Each number is 500 + 25 x the weight over its row's rms, rounded and kept within 0 to 999. Layers, rows and columns count from 0. Numbers have three digits each. The size before them is the row's rms in percent of the matrix's.

# gate: layer 6 MLP gate, 1024x512, rms 0.0863, rows 861-895, columns 384-511
# up: layer 6 MLP up, 1024x512, rms 0.0955, rows 861-895, columns 384-511
# down: layer 6 MLP down (transposed), 1024x512, rms 0.0918, rows 861-895, columns 384-511
gate861 100:476482499508507484513458508508492508486512473509508510478498499548524504462461518493531530472503499528492461481528490523500489447524504499504459464460532454540474535497518515498518454475511509465522482482549481447508527529462500473484513514444524491505511544500506515529468500531499470501489529507504547487534491526505554496463502485510503529488501490493492500502455474451526487497526
up861 097:523483453532541488499480499539473537552472521442480521513505503488462499530512511504502509497451522503484511509472496446495489514586477515508481471516467529471541470509535509493532477495494528504489531520501470476509517496510480521513458500534518503497473499505490502475535521532482479536489472454544514552494454516461510529503542527509517498500499502491501560423535476506499541515510
down861 096:541508504456460493477556513533476505511473528473512516507528523509534483530535517530516466512543477501514492505487482451480514459512478488463548469523498479454487448513480534498515505469509517542484476538462528519484474500495472515471433525490504501497468445455502461484566526512510480491540505498531494508466505460462500522472499495499510556501526489483525509509561473570466515503451
gate862 100:474502496486495493506531481480530558519472546498521503505450519468438475464488491551482564491497492478506491520462464532498494502457479497519573527536485548515498476503475489511490494484487540518525501544519549507510494523513480483484487539541495494506496522486468478507527467518499512511498478472547524520518543490499498474453513498559526515485492489553462510458472488547570530516493
up862 096:465513540495521497467507520477501547530447480437537505486474497485551486492501484503541501528489461496476525555488473516488516524470496491421499503470505527482524523548462557505505502499505511516535512514480516461509481488512548463508486502489473507524486445526493502505506501438465509510481509498475515485479496512464519469450487464482460463492479491480520476509537489511487525536575
down862 098:510489510542470509472498507477503495465510459506535477532535527460508520522481481545543483527491471496512515486483514528521510457524496499538526501488497505454480491463501455493483481536477509525503511431496484486481506513507490485512537510482490496485505523503493492509508461504492497461504563547469458513480496536501474527498519516478459515523493522511535543542514481511500505441484
gate863 098:472433488495482477532524492484540491494512478512546512511502506466516507453509497532461482455529511474541509530533485472464518478546507528509496478518489522482479503479515502475494460512526476520501483485490555536506537465578517482553469519501505507474509504499487515470518503524513471462571467522486486464498511500500500519488507497512457477488461492516505485513559475504523510461526
up863 094:496537480486496522542495524502519519575532549522524479521493452518480505524502502499505472515494512513476513540542496524491505446530462517470521484522563523490560494476491482507462506505513529520463498478524503543482457510473481528512509528499514521558510465498489456469485498428487494520505486457509488489518484532490463504493501511518512534490524503490495526541494511476448508525534
down863 093:476507521518468498532513479520486507509469528514541536477477507516502466478520551546509498512463452512551489514477495486485484505479507498548446502467493493498504469503527492508514487480490474455475524499529478517521490507472500525501482535510503509468517488515486526480502532548501510471474476507468527507502490509521518511480503461488503523469498499507494493491472523542504513453481
gate864 096:520494505525493513477493522537503496460505472521507517499488488524488568457512485500463477473500486492509533462501516503513522484472518454541513505466506479465480523501513492486476487513504490515448463498487537485502482544514456474473523541545503526450525518511484544473499471499476447498528527544489475505498485479545473463515445484496508530484485476530514499484515491471476523504477
up864 095:556478509490486514531509470494457515526527462498480537524492431468496519462562487483504480521479486550509503513481508505507517498526539485529511523489535469506514491522470501480499500498501500478542493485493507506492481493491541502523512451500480510481471474491424486506463440487509520526519487498495514499487513462510495518531425511550517469521522507490512496527476521486518490477483
down864 097:509526557518463482476481488470543502515508485539504527486497514484525530482473440452516523544512465514480452488558466528518502506485519454475537502502535499517480453552510502510503516528501534463490501515492521459501511478491553508503485456471486541463503477502510471489495497487532442505472488503478495466492560523508557511469441529516451452524522500488521496545494492519486479537487
gate865 096:546543493478482512515480511524522527464502466531502494472484457486544459542506520465473493501474493467532532497529501526485505464492466500489480528535554488487495537493518461481490491468460493502473494492520516530552524538484489523454525495502532478516455513538531525494474505498490544490485484487508431542519496485526558476492508505479521513500469481481498498489513528521500485526507
up865 098:452521498429498529527507462509494487445477477530464494464518494508531486508457512470531511471496488461493465522480533477473502503460530508497539467463507517481531489503513488470480541500502515501503546514543488517535469463515455513510502509456501529488530527540538499496503526485526476446509504524503469519504503505466499516480493455443497505519511481528486491517468452483461475485507
down865 093:502536504466512463490497482486475472458506517506531482478422479524482505466496500459504501496552480496512512538515476470515541498511476457501450469478537496512455521472528519533492475484528494524508506501514489452494498506486528473485531474501494505480510519521493503458485541479524472522475522526518474501495493545447521453489468495514484500456563468478524496511516475536505508451497
gate866 101:543540505478499475478506483499471530470526483507478523530487511467519482479469513484449468507478504474493482551524486517488477505520509468489473518513456492482497480509474470497488512519466525466520521486512525485490519519488456507524477506505507505513501515484481469523526487557529528482528531494550487494521544513500514481465499501496441530494488497515491524495496512501534474466454
up866 100:493512474497490458481491479491478490482483504503475519476480537565454526493521531494454497503499519497487530526509523478486526499519490562506514475520517537518485495476491535501523511517515525520520516488460491525501488538507444502481503471493538465488524504480494457453503527470496454489509488514488540525512500482488527477472513495517460488462498501514489517488474506491470509498503
down866 101:523526507492467492517549462450490451528483454496516520502494470517517516526494499485487507515455446519486519469536536509472458477505493472486503512465451524535517508515532482511522505495514482482512494463497513501511520494511455524482504451526513466468504524488514470501488504463478471504495491520459511521505495469507512472535505563537516459504496486521529471504555492482472490550542
gate867 101:486516463485478521495454531558512487518496527510515486512532470486536556489487479481500476507513509494539545515482492531523515500546535509467485488495491508548530523494484519497502517535476507535506492478516483419502499481524469491469500461504525517592472445525491512486483488483539503482496557511518490466525514479517520530512517545445543530519468527518498513497467514501481512512511
up867 104:485512473503483503467540543537493508462463489502567511480478473501480509494490519464522494459489486459499500587491501483503521504484511516532485468507469486520544489517468494490492485502495523529528482479466526490503517507499516494564517498516487492493476521493425507517465525465426489463486480462509486487483491507494539502510507512523517446508504491514530525529548496485516523502489
down867 103:498487466480536501487532498509492477459505515519512498513476516507484498508482471493520499515520505483470536589486457510519502481472526516467501509524498462462506525495514492463484486523489502501493530489514495468561484524519499540501470492471523514516504556488468516437505464490499490527448509488459512471451480501490474534484566528495545487504534496523486493461466506494549522535486
gate868 098:505511483535528496476479461504535508570487492511530530485455515524496523473484563523505502518487526450529516509518490471527478521487503522520489519483459478499457546440454512491501509535508485486471521476483507478526501475492512464517497500511522492509500530546535502488479485515472478458509501493474472507485500488549506528530489466516482469494503509538483496506461509480486560494529
up868 094:482524472507463507477504534487529532470485468504498505486554504529481495530441523481505511487496572508486487505518488492517502501508525464487504509493470473516442500510458478461499510500508504469495456479500530491513469536537498495535469475471484505468539500485490473515505490524503537435509520535492511517486493519477476498504494498486504559478475558480483472492520536446527473493488
down868 098:495540500454477532481490525538528492501512487511531505557508500528556462487492504489506482532499514531493514465543481518490482445496504463481462456500507497484520486491537501509519483513527481530467506474518499529544529503499483519477523482461479532479502507484503482510511479496494498542447528507433538518487526461522531541466527520502490473518494448492461519492506494472519491516518
gate869 111:469479488511514500500515538525459511554540471496519494538490532503475506518461479483528497482548522462519482519521461480493504510562458521519499517512524485516496527465520489494468512480480525504488467497517475518494540489500482527557538499497489477485466514506483519515494483519527497517483489500506534516485513464539497554505450502488496482496500491512478521499504505491512470479543
up869 113:448499507495564506473482539529492517488520498483485462474480529480483513518467497508520492521482492519522521501520475519507513493518476534503466490501559446502503533490490453498488484465486514488489542495512494513490531455506490502481495467488490500538493512502503543490543475513486482528470499495509490510503512515508489562483488504486473482488486489500496503557538509521532502522537
down869 107:510555475493523522472445501507511481472508463461522431527527477453450527521487466496532488471506522445503525511513435546512491508499513454479491517503527455502498489454503479468479502484510517504485468539510477507477515520498453510564500509497530501500469572516499484513503530498544523550493529488511547471493469475488547519518478500524509472509493487477511498439510503488473508490518
gate870 099:478478485474481513467504520523524495474526465550497501438481512571511506523528485535463492512493512542514552521472494505461484505486514496519527488537533486526485507471522492441481531472470543494563500492536528503483513522521493498505518457536504486486516511504525463499546494528461503482501543490495465490484505512517486542487479486474510519491497467460502456502500484517543483509538
up870 105:484517510528494516551481498494507513473502474498483522510504479495494516479483496548530448519469498501486468460486493484530495509517543508530490487496505512500481467497506505488473496491478489515472506474501535512471486497501491513510507464507475501505497500491493478523520491495565518491512531489486481451512507495500490526483511540446518515437502488488473479501554459524480551495533
down870 102:517505518518513530480486519513484477505516510491515476460529494517478505479439491530513522466493487472517492519471518573501503487493523487493470506477482517494502465492517487517541477479515509515493500529463455501496566475518524519441460469515494513476504495499468514511500555525475478495500466500484497517529481521538512490490540496499521482510532496502505472547560503513528494477499
gate871 105:557526504522498493504494437497565517498473474493477533495517486506520469513513502553499501451492529488537519516485506530539545516553519514492460486494542487510476540485488494504488503473530497513512502486540495469530492537481438490488537543479525528519506481480496510514484488516519457470507512513494457457517528501493509406455504490513496517490515481520487469486453507484489556504507
up871 098:503497492437479454465561506546525499523486509516495524523447489516484508471524518503500477483477491466509439534470473483560530502487490511513493463500524490476489524520504442480520471495544547525493479449505497537466485482514518499531560532510456527464484492502513477510491462463510473486518527520510523504495485482488476513500484477493522472507467522545539517506495529492503571526485
down871 103:463491487511521446511499510554529507531521491494507493543510473529498495522515488486448481508464503485523534502518470538524534490474506526497504461507512519427463482514531540493473473536548541482493511481531544477504514496511490537508503521485518503528526528477521470505467469494574485507525561475517463471548512513505500498487499497472503483526471486536507504515484523513479515503485
gate872 101:515500486439484497494523470507493473502516520525491521463460526457503509506526476495496477505493477509490510513477567495476530499533510516479497489486527538508493491496507510512517506456472483522494523544549523479489508480513455447457552520509526474484482492504534494525468491565515537498509504428521488471521504540476526452501511539502485500517496456492508503470533520483505516512531
up872 101:469478498504508489442495479475523497556488524497539483527490558528504498501520525525486445493502515484512521544493491477524492534483503500493482499498475521452515542509494518481509496488500529512520512491488497491512521526475426538503467481512481483520502526523481485496518516460483519522495511508511513491454470498536489489519531520478527495476523524484509485489490479476447562506499
down872 102:486503490466514502484522489498496460493532493513468499479489511479498520478460470492505526504501560531516537517504494467506529523495478483499498472512491515474507518538479509507471452472505490513482469504527497454464449511493502480504528514504506509502483463485500497485489484546509493472527465541445496511454483531516485508534517467487491481463540518485489500552472483490502510520499
gate873 097:482425492512518459497493494497508541498530490508537518482487494511561454513482494510429512510469503527508472489469520519521485545490439502478506520470495439488524509484523492517502472468479534465529466522495509519461467502488514525535509493511512492518488504506477511495485491465550533494486551513568517528509522543461530485520489483508491484496520524498465483529504556499484502536445
up873 094:512476505494511480508548502516463506559488507508505521505485523480474457517504505526555528507490473537473521505477543498498557514456471510534476520508530550508521506504526497468518504490519493499491505487459521482509483515488512503510504499516529505485498519489519512458497551506451527479485544494464488504550517476508533515508478506469495544515529502489539552487526489524518475487467
down873 096:512524514478467509495506535517480497473499464541470532517501526540519542490493523516528478473509448509487540536498503529521489484536521515501474512506541489501477490508506543525456509418502540518492488502488500469485497518473492480491521513468517526511496488508495438493508502437551510538517485528511540471484487499522444490532520478460528487514476466547487518528501470463522502511496
gate874 099:471506488504528493499532511543476518486512507486486467535510511450544554510489525478490525490508501536462502512490494526528481536504513486505492470510504540508525482490503464504544446492516489428500506515490513491492497509497525490529466503475445521562504491490483508514466520517496541544492470509521479486463523524453533491492485502483511551505506511529536499507472486478475490480521
up874 098:496505515533542519439483521474492498498512465524518502534521473499521488523512535516501502505486518485527541505473521501454489484472486492496493502507463509502485505504476475529490520462435525481519501582520513496484522535492516500516517547454506495462498498534512517495503455534503500447467498505482527485503489510516543505511535495490468490466547443502492502525509516538456543461506
down874 098:485522505521508526475543549525513455514471455473488536514493478508499499482518459470481498506483517483481505507488499499497505515475468470492488540480507514492547504521490501515487503436539493477523500525492501470500503506509501526516494488509519519490492498503570469502515559503453478515523515502495536508491523510508530490502519498486499494459506454468532485510473451471481564481535
gate875 103:503448484500521538498527479508469497530508497467456477496511450462491489487493471533475534519505446462492506493501486533475503502530532510471537420499518485465543526480500479479513474510449507498524454470528509524517468499484472515501534492516491501507517441513517473536517507512498477443487482470460515499500506504484482492488493502533552473496557511519499501526478497504533454487503
up875 102:539494523512477492461535514497487516486532436508517554531528487484509483498507503534463497481468512492490489494489449552513500449488534480501476506493485518539517533476501497488525493470488481507506475502495500523459506511489471484525485474509509448537494517506500587483514501546534531552489527497549474517545500493447481452507492500544523505546537457468524522529519491477533483453531
down875 103:470548496497500500496507516476491490507518493522513460497572511573451488511474499522501538507501466511513573493507475510490511516477499496482545490523554516423505519510494520480519482523493541490512480507508524513510477503515526509508513501506529542450544543481508532505494482475490494486495511500491483463524499488499494513533455508481529491517504505484527493482489446452514533496471
gate876 099:495478513472494502527540485489515488503522460562499479490489507530514518478494535467475490528487451484489481502506516488518498483531507481482531492499547484520509497498547501504487511549474477484445480507524524477549499523492439498505493484491554508485486519464487483508493501512478498450511456528474472512462500506501519512508503513560556508484481532521481524473482496528450467495512
up876 100:489525487475500515451512497511541504451469557516418491499536494432447538477504471495465496482487491514461494501505472503547519490465524494494507471522520473475507487468550525512481509479531512463539502490474477548472502492528519484511497468510518496459535511463517518502476534506506483538472490486507473530517525500498510524484512517506502507506525488448484509473502524480502528495534
down876 098:489479509491510516454450514488494482476511519487481469455504552494473508518521493524508471515515529518524536499514495511459506523512515514477533499482494509438533486536445508469515492485493566498519487498504460517498513473541506514530513476573487490499537482492490492516440522465480477518527499509468546519524483509542480525483493554475464457509495505509479515483509533559469492485535
gate877 093:497474475513478481483533501479487500513482513474488509516489503527536498502532500513490521576455522488438459496480467486444529474528467485506505482506501465480507484497475500491532495480457497502500464502511505517503479515496507540514546490522477514583518476516449534471496506506485504450537536491455454539485514494503520523530521472506558491502498510452447512491495542491531453477512
up877 100:486477533465460523460479537468498481485531481474488507466513495519521499534478486556487513477475529480513465506515497466523493524526530542503507530503477470475464518533496501481465516476501515460495513532476515489465542502473498549509519517533482512516442505484475482504471460519513513473517538521537515512456569529485493510490523513511506511514524488477497541514519523502539486488470
down877 101:470533460511489520519472462505509488532462478557504483492478463538494494515504514476514502475496475470469514481539535481496486537521447516467460510493454480513498526499506435522484488497483517463508467498488484503495521458540472527483493463507485516490489481493467478477506456518498571439472510508485473473497501506500521483491489484543470482512501534477481498495493480482489533507470
gate878 101:468520507498533515516501528470483515504505457506497489503489499554511494509530493510512529492517521483480529477476494515494495435494519508541459501519493483511517517496529544480538518498535490511507480502481509529471482490461455473519511457476515512499471528450524486531506495458532546497478501508490490498502487464459504456488450490468518485516495479520504509448487510478510502468485
up878 099:472507488468488563514558538506533530453490508520501530497588469466528524540475486463502506471515505526533491481502506462513498528506504502482463541517499496470487493545523502538482553488501497492503505522518513482473474492506502489496484475523488505498505521500462482522481499469491527454490496491510546539461530463524470463482503503512534504476557533458480512510498478491510516518532
down878 106:524505515541515490456483513508492478464500532548470509508424486513560489502467532516493504491510490503533495534500551478481522481465545463490506523474507532497497496472539487495473463509513480509491542483470517512496554466508452479503479529512476510477501517509460498525491507469488499496487480508510501478512524491516485522498484499457500483501513495511509429461490548500493513532492
gate879 101:477527531539532486472463458498514474500497549502508467474478476435487465530559509501455492601501477523519526510461525486507475527460502485558538496509500458530550498544505463514502478474508510517527508500522492515489520495526491502497499489504487522500448487530540515485453496506498528517524502552509492510497491508487479452483528546495494523478497531477465487486549560508506507500472
up879 102:484521437511503510516498484475507544503447501478465447529497478519486537552479528490564496475505482490523537535484472481500456467537478562482492527480489523498491521541494549510463529488485480477491519496540500524485502513514550507480495516490503478479504493510497500514519487506489476442516483468476547539458497520475486516483493514468502530501513518485502468496478497500521507465533
down879 099:472516507522508527469514476511486487508468492524477494506472510503484537490528482499470509484475503468524505516511529475504562447495496515501502562498498489498514482550479517479491516515543501484506494473532518487466521510529535479534469530522516511533508514505536491529452477537499482485517531483487510535499516510487484537530476480484549507486519538468494500520497517499552472544519
gate880 109:528504505469478477507481465482535504488510503512537507475448527507512482528496485493513531482509505493482501476491459484516499504494496546477523488497487529522503480494530498519480546511502493483512529480539510520492504519486505582542487549457480526470515541516488505486516501482487507484514515452514525492484484491495527488506496495478516500452486504570516505483487465543495460517467
up880 103:518505526523501527484488535493514490487498514515485456556473483483497521468517517511474503494490473513535498471494504469506546469500506487535524511498444509491507494476503516488502504474466489498508479498521480518469466480519468519525520480545455498497452506504527539525533538458473528487439521477425544514502467485473476461519496478512527517499499458529522422526483531520505489445475
down880 107:516484502496479482475489474475554520511520518497533517500495486456491471496533438488510488502496523517488489494531481449502505544524499484544511553464514491500521538519535492499512477500500507453487508500483506506484526482490521520463544492478501502496495527474535484484509534461502504515532501494495477499495500484512514491452494506466546556505520498499530427452508481523543487482469
gate881 097:478493487518494494495519515505516489518529519486443486472501506495494482527499496480483507485528486502505491517511525510468524537525536465518502526471495474522516501504459488537497450493502471486500518457544491498485519471481540546542518538478559500459473458499523485537510498493503474475491476541514490506490519510524482524518517489526538467515482497558486509490492523477537522479493
up881 098:509465503473528490545459521548484495475540505505500520430517526500554527465496490499494483505550526481538517459504554508520512507427531562520522557540497478499487477492486507508491472495486504516539511524508536497499488491531503482506485492493545517501510523525515502529482496508463531505515506492502516519523465482481512469520501487487503453492512492515490453494505503527509537501504
down881 098:494478521511518510503483507512540478517515496506502525459498470520532518495504508542472536484474524480547549517521520514470579517489533481526488475534516464508527440533478514509533514486508462487523454479516491497511479486518473468460508517472450533505484568507517505469507525509473508526500520508483478534479454453552521474505511495451553514494494476482455472495537537498510504557533
gate882 098:505493534469492510448483482490500481519511472502518526540543508481485524518496485490522493546491489456550512486492493510506484508520460507501515541463512488501536455506463558474514526472468553457475524485544463485546515507453438480481482505507478511484509514470469465500510520432479460528466480508530533448503445516468513527473474512443517516464520512478497541517515532506445514455502
up882 100:437471502475490442485535537535525555490486469517486536508551487514468535488510494510484507472491545537519523529509525500504475543475480486532492507483519508527531539445487523469494522515478499471533509496522469523508521517484548488488504539520532494521499518477491482494457542463498470465519469469492515499497473538509540473512482504504524470499524477519457506555535507509543488519502
down882 100:463494501509541511478462466509521437508449483485500517487503512433477521488524514504501493512490521503517503541556466483534540474473484469526522469457461488463497485510514501468513505499478542491491447518507513493486544530502468487514483511480491507471539497511497498479491474469466499513489471494501478474464471491503492538516518517473527498511451478464536503490477527492482518467466
gate883 092:536500519489470481472479490479540529485487491510489507478522511515502481494521484516518510504468538460459486448457485524524518461525562511499546447478522499476508467507475492497508506577454501541532525502490531485494521518526503519495495530497514565485525482452506525509493509486522492502516457502510470516513512509537485517488507508481496495521453524469488501438501478466476486516521
up883 097:476486498538520516494508493515514526530469490486453473479478484507511505508502502491515488497509544468504538546499528506489503490493527522546515456467523489498505542527472481546524484483509518518502521511512493493493516481508487501512485558470464497489520471503510501516484466559536519498504501507487519486517473459506562459506496502495440478457456441525510473443540526498523489497475
down883 099:479509508501510469505511554484498473528429504453499509444549462483499499470479527525506513460499491518506448495505504509517502488474502510503520487519512521457501484481505488527462499528505493497509509512502513482551520472502485504485515486465516494476517516493530504518494520479569501493560502503506544481496502482479490517478479522489487490506470523482482527511531514459484519529518
gate884 103:509495488492496558489542486521503475507434521516481502516464518506490517505506514513534536479488492532524504483476507492475514513466483467429543496474521505498491498499467503510488500493452501488521487515463525522522498524526507489504522534521537467491478452497504499474514503439531476525516437504504481476455492489501524466489473515574521526463502474521502500508489494513459519505478
up884 099:477498468465486471493464521460493474506508490493492534522546515494493465531493517512454481544499552482493463543514489471449519508497485497487528501505537493476484496453457491501486520534518507480495474496488494509513469483488506530541443486460495558493507506518469536523492523502524528477503517498460490504512512512506467497472505497486482512473458499463523487503442500517524489496513
down884 104:484465482549522487475470485515501521477494530494552523500536471487485492547491471484486476513510476492511517501489524497523490486483525536519495523517500519536515481543530468506497490499520505544486507485500550500510514514486464525486475496479517476503481493507525482502520492503480508476464499494520535503500517452512445484491543494439517476493487479457483470512472463462491537508511
gate885 097:498543476464526455527501502519482489486455484487506504502499458513485520485514517500525465498521501504537519547493510525481515478528503476467492502531502530539499524507519502489541495489461491505511509492483469493557532475483510535455527501480520509472511482496520515495547526494517494513530499494503497492493497498505525482506496508519450486519483526497462506498500497517498530491468
up885 100:527498444455511534546527520488556520515470477517519503540490514502477529475541507459550503509536500494533500503538477536494490499519468461529461466513450511501513532503544512470495496517510510483493477491526511499490522497518500508493495511496498497475560550505497480539485469490487563501495446465503499506535467477527536499512499507520508520542527475515446521473521544508492509537479
down885 101:512474483521460508470518510536493529516485490480511494508535506544474496527479435453506511489488522542503474503536498486531531492497516523536479500499458502473496514495528496479511479515502487480499534491497524501510503483477497512481533538445544522480513482534452481562540481534515463510513515509524510528503507500450471477506491508551512474536525466494472515469504521573492528485518
gate886 106:498483516502491506508555498513473509509510486512490496476500491514522501522490496471446504437461496522517478485489528502490464481500504452477495476488501512509499504506494487484513499521522543538509505472513493470488508512506504491536530525505533517500468556520504534466470479490443485523497541528504488493466527531520521515506468527506511506530474474467479488502518495497516512541504
up886 107:514512537487487494502485474524512513542501521500483508497470458494469499484475501474516528487499496559486474513525483559525506520522478511513511492495502539509469556531435490508527513523492494490473516436539487505510458479481552425464485480515540505479529476489480484477542547471493503472502493510515497511532479515506489514542509465517509509512511499488495474503515488474499469501501
down886 106:519504515567477503520522492498496554514470493484506518512475457511526500491481501515491476506484498498489548473501540509508547491501473481490532491488496522484498519494510455526517475461528470507476500488550525540501513478446522446451473495470484478501458512526484506496545526502455487527492456561473512471466488512520498540507510485493541512533513495495510485467469483465474498527526
gate887 103:507523465484470507516489494521500517491467552488501502505503490548470497530535519523554484458527512449486473485492506525516481516481463510519458528541505527517534506450503495512499498510455478501485466492537472504496510501498495513474486513514502467452522510521513521503503509497487523515538501485513482512469516544485542475441506470475464531499489480512488518568505538469479502516514
up887 100:528579561487488488477474478517468516491468499524545478483549494476472564496494507509512517520476540481507488491472494515505532520486461517525501488469508521529478489536499501498470517480530497529498515527502573524515536491484496502532501491491470474489479506482517490502506519439504492462520462499491422497480504476544475499460489481490519466513559542470487511506445532500512511502467
down887 100:498520525495497514476483494536506496475491526497498486456526499504490477573440511555438523479511509499482492496515512481499485443458492495514446544504489483508471489471473513448503479487485476497517507478520516523521518530496492519542495488498506515499453513503513504472494508473446540507515487508454468520497506539525486516487508477470492465508517511521479540550524509479478499458472
gate888 100:529489472528470452465525496527457492527513478546493497479471516483496472532486473456473480488490508517512520482468450455497527459511511503512537515506526498540550524491536510435548482488565499495481436469522519518493488540505495487514505478490466518499515463494482505483464495491507529477536509510502498482523585507533481471514464469511513501489491473485517484553512468497536469509490
up888 103:475536509463449469544540460501486503538492528483470494560502465516530465516500521460502505529503498517496513496479493512488495454510514495452515481533524501515515489461493487503435539499488549541453508485515460480515532528517485528522473507564527522478556525481516481527475520513566510488493549505493546460520409486474496501523479537453555496494579533533513500479509485512496523491493
down888 101:515473499504500470481460502495542520492478534482505490480479505503508500547485534499517505533499505493528496501507445475516494495480507464461436474501492526507504480489462498527493534498465495503479520526517516507448482447471515480522494464510523523494473517466481466508477495493489527531513499502479466487542503508517498531493490497484511555516511475498475476537458469511491510512518
gate889 103:500550485532481523482515481509477535480486477462487471448570491497513501529485462484486508509445482490477470511530490499511519531512468494455512478484473529517475516498517510479521523453506543554491476543497512505509479521463533492482526526493501516500495473451487515472473502477492497508479510510503485492412474505502471527510484472486485512466452503519487494483501489499466506499498
up889 101:496471465495486462492517515540501480513496487477523472531499528460436499482450503497464507498528475507443476550482508488464499492547518493473501454508500535442494531503533485490540554522496507510515449521479511452441544492475461471519511522529490503495489460512505539458480469436467508534517473484490491519489506515508543445502519477495495446531554474501502515448514502489499533530514
down889 103:487525488511508467506513483501470497465500511537474480467505526465495436518501497488549505539538522487518483532515529514459531495521507474505525490484481519491483505495544456487457511501457532522483535479499517497502497516495499521509508531564456496475480503495523473564500522509466458506521497470516472489532552524513487485514536534525536544498498475478470489512543464474522484462541
gate890 097:508475454484478508488481524507534482507473494498537489472495500507539485506557458533521469515539536496497515510505509519514489477498494519501507489488467527511526453524501498532516547502477477466545496519487475522485522510512504488512455488499515490540521528519546525480492489537545498511493541506513501491502492545521498454528487498542497503495478495554462492502510507463475500503511
up890 097:491460537498534487486509500514470489488527522528543499513499474513523508483534487508492495530523516488504536466487506498520533496496487504483504469526489492482431492507511487479523503434506478501462439505501498488499521489459502490482480531502481496472487482458458527524527541489517457473492536512508527492486478512526520500476505523504472481488507473549523501481501521493508479474521
down890 099:524517508490532517474509514517487520467495514504488479505511479514495498460519502482512515530517554513505513472506503492504523534528490510456516483526500450548477459511514526472512554458518521500472466567514520465502526532498496526495469511495488490542526466462512522420515552520493479498469493487480465515487464512487521528465495503514524465513522518478508485470510479499539493535529
gate891 099:513527461514518500544524487482461494545509456472478506495534508515513542484493489526484541543496493519505539503491496485514534497467508472494515454477479505444486524531488512512467520512493511506480460484504547491500505543519485530529526500512529509471472461437521533475510461481511495493532519500517484456535499456459541472499511490498510518487512484575472490517476525502503464508549
up891 096:466497509511505536498508497531485495500496505519469529485508493540485488498493497480516424471510486494536487495498504543505485522459457528494515470529519495491517493474503472489527501500501524537507525508476527507514478503480503515541525501504489466532458518498443465430504508472453530574506495483545480481469515499522464491497509488524489498519473497481509487506472514522496522526483
down891 100:531527504558537503497493484531473534470526486468515556499522479541500479471492550509504471489530492532474492480497506445499482550495510494534539475486509518536472539517476462513501533499517524552523517501497528510464491491463510496486511490525515517523492494558540498480463519482486498481445502481524512520474483513460476459496525522555495513479512528453479504504483487530505493446505
gate892 101:490498463533494504498525490503504482500483500516500522476454462506495500531501517508524452516456512455490543500455494499501445464494510499478497531501456492506478500474531511509521508499515545492491476473511486468548470481517525516556472492530492508534564508497536459527488496501485548511512525497492477484494461523506560460500498478503543510475521519498476521517463509501471489486510
up892 097:497499510538517511479511480527491480460506517455489509482531508506479492538521508489491482519497478514462478496506488516548526558519531505521503480541494506546508454547491449492551484488504454497537485504547492542561505533501513497456499460497476461525471520511496471540511468496506475481528475488498499514536528504457474465499475523469506494484511503531496476553488548474516473506475
down892 101:530488502493498487460503477529488479498512520518495489495526505494472485484487512486513427569487476500543486490467449509502493535522512461471506504502451492506459459508495504516497510573484486489462504509498501498491488512502505503519506474551514513472509536533512520498534484462489518521511493480438501519503466487477482510486495482466476477463537496512478541490499499514460472511500
gate893 099:535490469503463480506517529471481529545475534466480498516496503486452520516512517539520476548473529477522485486464528482482511457475475493489514453508456470510478524495460477456460520498527475479519523475513506509510505538479545553534478507504557488533465509492485464495479467487518480477519494472498453488496499546508534498475511475558520484514470510510458532527553504518517507483482
up893 097:486498502488480495470543527531483503512494519509476501499470518526514443501468521546487541456494551512506504470514517476521488511523415503468483506495463530500492508496492498531517522526483557494523530440458518447513457487514499476523497451547502506498486482516486517475511524502503518491499523511462499497478548500531475481502518514473526478525447491486505539496485525483500483512551
down893 100:528497488443506482501497484481472548517465527545500522485517476521498469475511493483493455511510537491523522455489541527521504476524460492518499538465496470450516513495477492546508527515485515459508461537483501516491483465538470496511502470491494514521516520473490491526514530495508513525474482514501486490539470497468440513493486469513501458487468514509490508518475492494524499486465
gate894 098:482493505505522484492484470474473470488517463539474487482495521494550476527528492468519537478551479534500533507494543480476479467486497492477509541502539511501506557570490490525502464506494533535493520499492486498552468503513512449538500506507486545481496546469472532476521537539497502458486513488472527479481476505498537504493515517489532478481521495491457502447465531495543535538504
up894 100:474510509496468506469543529486510488538500509500489522434509519496506502535490505494535534582460534497576482521461485505473486493493515492521464518478482468492503513523508517505504506476480524462545487486500541483511496512499521545536481438463519486503521478478505467495469559468537484495507499519494508528496527516511479488520501483500503481474529487505525502488483491516508461533488
down894 099:536501476491482507506524469459531520505474534491504513505530519517560498487489489525509510471465515541432484466527522504495490495527474502508498467504492506459512479550502504529518531460472494494487519473474433510451476522492441528546484507544478496490481473509508511510500474466479451484485493444490532499515494500520473505529481512509509483447497488489498477518510531499487527483522
gate895 107:499460466518522491496491482468515502531483487495466493476466523545461503518526538536489500490474535543524524504490486478536491531505500504495507504557484512514527505506509513486512528480514526482493520498537459494494467493512487520491493477460497507542524507470484477554479540545501482556517491519508541492490527484499514522538471485510513540467507527532491531504511504494475472473473
up895 102:514516492511491496514517510527523494509466489450516514534471502431506515457514501481552489471494439477500511510479460509494462499524494525507496499489480471497466514469521462512490474465496519501453476533538483482506487485501532512497491543519498489510482503470519500500491522492464478497498466517515539508526466466488498477522470445507430510526490504540451457529545523499551523462513
down895 100:558516477480527501521482514519515505524476476483510501514468529518508514488464527464528541501479534504498456532508499505509446538497506518438494529494516569489492545472501492503528503471512470525483480506497493494481481495532510546477556498490473476525512478473504527506497484500445499496523432501522532488477505536465532536513499481489528532533520487550491499486481499504482460491506